config = dict(
    n_layer=11,
    n_head=7,
    norm='rmsnorm',
    norm_place='pre',
    norm_eps=1e-06,
    rope_fraction=1.0,
    attn_scale=0.0884,
    parallel_block=False,
    init='normal',
    init_std_o=0.0237,
    lr_head=0.0102,
    warmup_steps=200,
    schedule='wsd',
)
Each number is 50 + 12 x the weight over the matrix's rms, rounded and kept within 0 to 99. Layers, rows and columns count from 0.

# layer 2 MLP down, 896x3584, rms 0.0273, rows 830-880, columns 1664-1727
56 73 42 28 47 43 32 48 36 34 52 72 62 62 51 63 60 53 46 39 65 63 35 65 66 49 53 37 56 37 32 50 56 37 33 53 53 39 34 54 45 47 51 44 46 54 39 57 45 58 66 48 67 24 53 37 47 61 46 40 42 46 51 54
30 46 31 62 70 64 53 52 53 63 46 64 39 56 31 50 62 40 41 43 39 39 73 59 51 41 42 43 70 53 40 34 50 30 51 36 30 64 48 82 45 66 38 42 43 43 45 38 51 58 46 43 53 67 64 63 31 51 53 50 55 73 44 52
49 41 46 56 42 34 64 49 57 55 39 46 52 39 69 51 44 47 52 63 46 58 45 46 37 49 51 48 31 44 60 45 58 34 47 65 68 51 32 43 52 43 66 19 62 49 29 24 39 35 43 68 61 43 49 32 44 51 38 61 59 61 66 24
45 39 72 63 56 75 35 61 51 36 55 33 55 46 57 38 38 44 58 64 49 55 55 50 41 24 41 48 42 49 40 48 56 34 69 36 40 39 35 61 70 43 37 64 28 51 71 43 45 50 62 66 37 51 47 37 52 32 63 45 35 70 28 76
51 53 42 53 36 44 43 41 39 45 53 47 33 46 51 31 53 57 50 66 52 65 46 43 37 34 54 52 34 51 43 45 59 52 44 43 53 32 52 69 49 43 68 52 49 50 25 37 51 63 44 67 49 37 45 38 55 67 46 45 25 71 52 59
32 49 51 21 47 46 49 72 55 56 53 48 58 64 61 41 57 53 47 28 42 38 44 68 37 63 65 34 33 43 39 27 66 38 37 28 53 53 52 48 42 50 40 57 65 43 56 40 28 28 50 57 42 51 36 64 63 29 55 56 43 43 37 44
63 48 59 61 59 56 34 52 57 62 62 72 45 51 58 36 56 49 45 55 36 31 78 53 46 36 55 57 32 60 55 70 58 69 51 52 30 41 44 64 46 52 39 63 60 57 51 61 61 52 60 64 48 36 53 38 63 46 35 58 47 53 52 60
68 69 39 39 45 52 62 44 38 54 40 53 43 66 20 60 51 43 51 24 63 47 49 45 77 57 41 52 38 47 50 52 29 54 51 50 40 53 50 48 54 54 69 43 61 40 60 69 55 50 38 46 47 36 75 54 66 49 49 60 58 43 45 56
32 56 63 27 57 64 51 49 71 49 58 59 35 55 39 58 43 50 81 40 52 35 51 45 62 64 48 29 55 79 53 38 31 65 32 73 29 56 53 62 58 51 64 58 46 49 59 37 30 47 36 63 67 69 59 23 41 58 15 59 54 54 55 37
61 46 66 49 38 45 70 40 36 56 60 57 43 48 44 44 39 66 50 53 57 57 47 67 34 44 51 44 55 46 47 54 50 49 63 62 46 40 56 49 73 28 30 61 57 45 66 57 71 35 36 61 60 35 46 53 57 44 56 51 49 62 23 48
37 62 67 45 52 53 37 67 66 37 56 53 32 53 60 42 40 50 44 37 61 70 57 50 50 50 41 39 27 58 49 51 40 60 65 40 48 74 47 42 63 47 45 51 40 59 44 45 38 57 54 41 49 49 43 36 52 66 45 60 52 66 42 44
62 58 29 53 41 59 51 60 50 27 48 34 45 28 84 55 49 49 36 57 67 55 23 32 52 54 53 44 44 67 56 47 46 42 53 41 46 20 41 47 37 56 39 56 62 33 32 38 55 43 68 63 43 22 63 43 40 64 69 59 69 55 40 74
47 58 51 31 38 60 40 44 34 29 61 37 52 58 43 52 60 49 57 42 73 47 61 42 46 42 54 49 43 43 52 60 70 60 50 58 50 50 62 52 40 54 64 61 39 49 49 44 51 53 50 76 60 39 74 52 60 62 51 59 41 55 56 67
46 56 37 32 44 62 55 56 50 66 52 30 53 36 46 54 35 37 43 52 36 53 59 55 67 62 46 49 63 58 56 53 46 45 43 39 51 41 54 41 61 45 57 39 28 69 44 39 42 53 48 54 50 53 40 37 50 63 64 43 58 45 44 36
38 54 50 28 47 53 64 62 48 65 33 28 58 31 58 47 66 40 65 61 47 48 59 57 65 32 54 48 47 54 26 66 52 42 59 52 45 44 44 61 58 51 36 68 60 55 53 51 54 63 58 55 38 44 45 39 55 81 57 40 50 39 42 47
73 61 55 38 47 41 77 65 41 62 75 49 43 48 73 56 45 43 63 58 54 52 42 42 61 66 54 67 32 43 46 45 45 65 38 67 56 63 45 61 59 56 41 55 46 55 55 62 40 51 51 35 54 61 43 70 46 30 60 69 55 51 38 32
55 50 23 24 55 54 54 75 36 39 59 47 40 44 56 29 44 39 44 76 36 72 57 60 39 43 83 43 39 59 45 58 57 55 36 44 41 39 62 65 49 36 61 43 43 43 62 41 51 30 48 49 71 49 50 42 61 47 49 48 58 42 46 30
54 55 57 42 49 45 33 46 73 41 14 64 41 46 69 54 48 44 55 36 56 48 43 56 58 64 47 47 44 61 43 62 45 69 27 84 31 23 74 45 60 57 29 60 51 45 60 29 58 43 27 52 44 49 36 52 44 61 50 57 60 48 59 66
57 67 35 21 51 55 59 28 51 25 48 29 65 50 50 55 39 31 59 60 58 40 52 57 52 51 61 67 42 41 37 59 47 48 52 29 33 58 54 42 32 67 66 45 35 65 41 57 66 45 26 57 42 60 37 53 49 62 52 40 49 56 37 52
42 38 52 53 51 23 43 58 37 56 59 63 46 53 40 50 32 51 56 69 46 53 49 63 56 71 37 53 41 45 63 65 75 52 30 46 34 59 59 75 76 74 48 59 49 45 56 32 52 63 45 34 60 42 43 61 68 29 35 65 36 55 38 52
68 49 71 51 40 40 81 36 53 85 24 55 44 60 33 62 42 33 54 45 46 44 36 57 55 50 70 56 57 49 37 33 58 56 51 20 64 52 56 32 63 25 58 34 67 34 53 57 52 56 65 49 37 63 64 47 51 33 77 36 33 59 60 24
56 62 40 52 45 52 57 56 51 48 51 71 37 49 61 60 54 50 54 46 78 63 50 71 29 62 49 68 62 48 55 41 63 44 60 64 46 43 46 65 47 32 56 43 38 31 29 36 57 55 40 67 53 79 66 64 41 34 50 50 68 54 63 79
46 43 48 43 53 68 37 36 38 45 40 33 54 53 68 66 63 49 40 74 62 60 63 48 51 51 58 84 61 51 66 62 47 55 67 26 49 35 42 52 47 32 39 42 36 80 64 53 49 48 40 36 34 62 60 45 44 59 38 42 42 50 75 21
33 53 56 56 33 43 54 50 21 39 43 53 46 59 54 52 76 52 91 76 54 56 49 58 46 62 34 66 51 53 57 53 49 86 41 39 73 52 57 70 37 49 43 58 60 70 46 50 33 60 46 56 37 42 38 63 32 23 47 57 57 60 53 51
52 54 34 62 54 48 47 47 49 61 43 64 40 43 51 45 73 47 20 37 45 59 39 65 36 42 72 34 64 47 30 50 43 53 35 75 46 61 33 61 75 56 38 61 40 39 35 51 69 52 36 49 58 63 66 60 43 64 53 45 55 55 46 53
74 54 28 60 62 53 51 33 61 61 59 56 38 58 42 40 46 45 49 58 37 35 38 49 63 43 21 60 47 53 51 51 64 58 61 56 38 59 62 47 47 64 45 66 33 45 47 61 65 56 56 31 64 43 51 35 52 42 40 25 50 54 50 81
58 42 55 56 51 29 25 60 31 58 36 55 56 44 60 53 56 42 47 38 64 47 56 60 56 33 65 54 54 54 51 45 40 56 53 34 53 43 28 58 63 43 55 46 58 80 71 49 48 52 59 43 44 34 38 48 69 52 48 43 36 37 41 39
54 54 57 52 40 47 58 76 40 53 54 67 33 50 51 57 63 63 54 58 37 61 53 53 45 42 61 51 53 62 34 56 78 44 50 80 70 46 54 42 71 47 39 54 40 56 27 50 41 58 37 56 51 49 33 46 48 53 42 62 40 62 30 38
48 44 59 40 33 39 39 44 36 59 42 49 42 48 28 56 49 55 55 36 44 42 56 33 45 38 44 67 74 57 56 35 47 52 52 53 40 43 83 54 54 70 48 46 38 40 53 44 75 42 56 44 67 45 52 14 48 28 62 45 52 41 45 47
60 46 57 46 42 56 52 24 56 54 53 43 47 16 43 47 35 44 51 66 31 65 48 53 79 64 54 59 49 54 45 48 39 36 61 55 21 58 47 50 48 31 47 41 50 09 60 58 35 66 41 66 59 37 46 38 82 81 53 16 43 74 42 31
51 38 38 53 43 49 52 55 51 46 38 44 57 54 31 49 53 43 29 43 60 78 36 65 52 31 56 54 26 53 75 56 61 24 53 47 41 50 67 63 35 51 52 47 49 44 36 57 40 62 44 52 40 59 42 33 44 45 51 38 63 58 58 39
45 34 66 38 71 55 51 56 59 54 63 50 46 56 58 57 54 39 43 45 57 66 57 47 44 61 41 53 57 37 67 33 53 65 69 37 52 38 43 67 51 56 56 60 37 71 51 66 55 57 69 23 40 59 50 49 59 41 75 51 53 38 48 56
72 76 38 65 55 59 50 67 64 43 61 42 72 46 54 53 36 64 50 35 76 42 47 41 31 46 68 71 55 48 45 50 51 73 49 46 40 56 59 63 46 52 42 22 51 44 65 62 53 59 85 44 17 39 51 45 51 63 51 30 61 56 36 39
62 37 52 50 54 48 28 47 42 40 55 53 34 50 64 47 41 59 41 52 63 56 40 43 50 51 55 57 31 67 48 35 48 78 54 60 35 56 28 53 50 51 65 58 77 42 56 34 36 55 69 53 60 48 52 50 66 45 44 59 58 51 36 33
66 42 48 55 44 34 60 33 54 82 44 78 50 50 44 42 45 53 54 65 49 56 23 65 56 31 40 39 50 40 52 40 48 45 50 48 34 53 64 43 54 48 60 91 53 44 37 73 51 39 63 46 64 48 67 68 42 47 55 39 32 56 62 53
58 59 60 42 46 55 64 50 16 65 43 44 61 55 38 56 56 53 55 58 37 34 35 74 50 38 42 58 52 39 43 35 68 48 62 38 43 54 61 32 69 45 42 45 68 50 44 43 52 50 36 60 46 41 58 65 53 43 81 66 46 48 49 50
47 45 31 32 61 48 48 20 49 71 38 55 33 35 50 62 45 66 41 43 43 53 55 51 40 55 59 49 75 41 50 70 80 55 19 57 48 51 54 55 54 25 39 27 64 25 42 65 60 62 35 52 58 61 32 53 56 46 44 47 67 57 43 54
55 41 59 67 34 25 34 63 52 51 56 47 61 62 56 36 64 50 49 40 23 59 45 65 47 62 34 48 67 47 36 43 34 51 54 65 41 49 50 47 49 59 55 53 61 27 40 45 40 55 54 73 57 51 46 41 57 60 53 50 54 31 55 40
53 49 61 45 63 56 47 37 51 41 34 41 53 55 62 44 36 61 42 47 51 46 53 74 56 50 60 36 46 45 17 67 50 58 68 37 46 48 67 58 67 59 99 42 47 45 55 46 51 68 49 59 29 80 52 56 55 48 44 57 41 49 59 50
43 67 39 54 69 68 55 53 53 59 34 52 61 42 44 44 48 45 54 62 51 53 60 55 28 74 51 54 35 38 55 57 48 65 56 51 26 40 45 36 55 67 51 48 51 39 59 42 44 64 59 39 33 46 72 73 51 50 52 63 54 48 51 50
67 55 53 45 53 65 45 56 44 71 67 49 65 38 58 51 55 45 30 44 41 57 57 50 52 36 56 36 56 61 48 60 28 44 41 44 41 63 54 47 28 61 56 39 49 37 47 42 52 52 55 46 48 69 49 40 30 45 41 67 28 53 54 66
34 59 47 45 59 68 46 65 44 50 44 42 55 30 50 69 37 54 61 53 64 75 23 57 29 37 74 53 44 52 35 36 53 35 59 40 69 26 48 56 49 47 40 50 59 47 50 37 23 48 29 54 48 61 58 40 49 45 51 31 38 31 49 66
38 54 69 44 51 63 51 74 44 56 57 74 55 46 44 70 49 56 42 54 44 59 35 37 58 43 57 66 59 55 28 45 35 42 59 57 40 44 33 49 60 44 49 34 49 45 30 58 31 59 56 52 64 48 23 78 67 54 35 68 51 54 55 38
46 48 44 38 49 35 48 22 60 34 49 61 58 25 59 39 60 56 44 56 53 46 43 44 54 64 46 41 58 48 55 49 17 56 54 30 49 32 45 60 37 66 34 52 47 60 59 65 64 53 48 57 54 55 59 36 69 71 31 32 57 52 46 57
38 52 53 49 52 70 58 67 63 53 59 39 56 56 59 30 53 67 61 65 63 46 46 59 61 44 63 45 44 49 67 52 39 44 45 50 64 21 57 48 58 53 59 55 40 44 53 51 65 54 58 52 53 40 31 40 50 42 59 53 50 45 59 60
61 39 57 51 78 57 49 29 64 20 67 71 54 47 54 48 45 48 54 50 57 53 59 51 62 62 59 47 53 49 27 50 61 38 50 58 24 47 48 59 45 53 50 55 59 55 39 32 58 48 33 41 30 39 20 64 40 65 31 41 37 52 49 54
38 47 44 40 63 43 54 41 31 62 75 48 44 17 58 61 57 49 51 58 62 31 49 60 43 42 46 46 51 42 58 72 63 28 80 61 50 53 60 27 45 62 31 43 59 52 53 42 49 37 49 46 54 49 33 21 49 56 67 32 44 70 29 52
33 48 63 58 55 53 46 53 56 42 63 52 39 60 51 61 65 63 43 47 43 51 55 39 54 31 76 62 41 51 36 54 43 57 71 40 64 45 61 42 34 48 56 56 30 42 64 67 34 47 32 39 57 54 70 53 37 48 67 66 80 60 52 36
44 40 42 53 34 60 47 36 73 67 40 59 38 59 36 50 44 46 63 17 50 47 46 31 74 61 66 27 43 64 55 36 60 34 44 40 49 50 50 63 48 43 67 44 60 66 64 52 44 56 31 64 57 66 67 39 57 66 59 63 68 64 53 38
48 74 40 57 39 41 40 37 59 39 62 53 44 46 37 36 39 63 52 65 61 80 43 56 43 35 60 50 54 40 42 21 60 58 49 46 35 29 43 34 48 58 47 49 54 50 60 52 53 64 56 42 48 58 47 66 23 57 59 56 37 42 47 79
51 35 59 64 46 52 58 55 36 64 45 32 52 60 66 39 58 51 79 49 60 52 51 53 38 75 46 60 61 41 43 45 79 54 53 26 38 72 27 41 46 62 41 54 50 40 56 63 68 51 47 55 42 52 52 33 53 58 53 61 47 65 66 34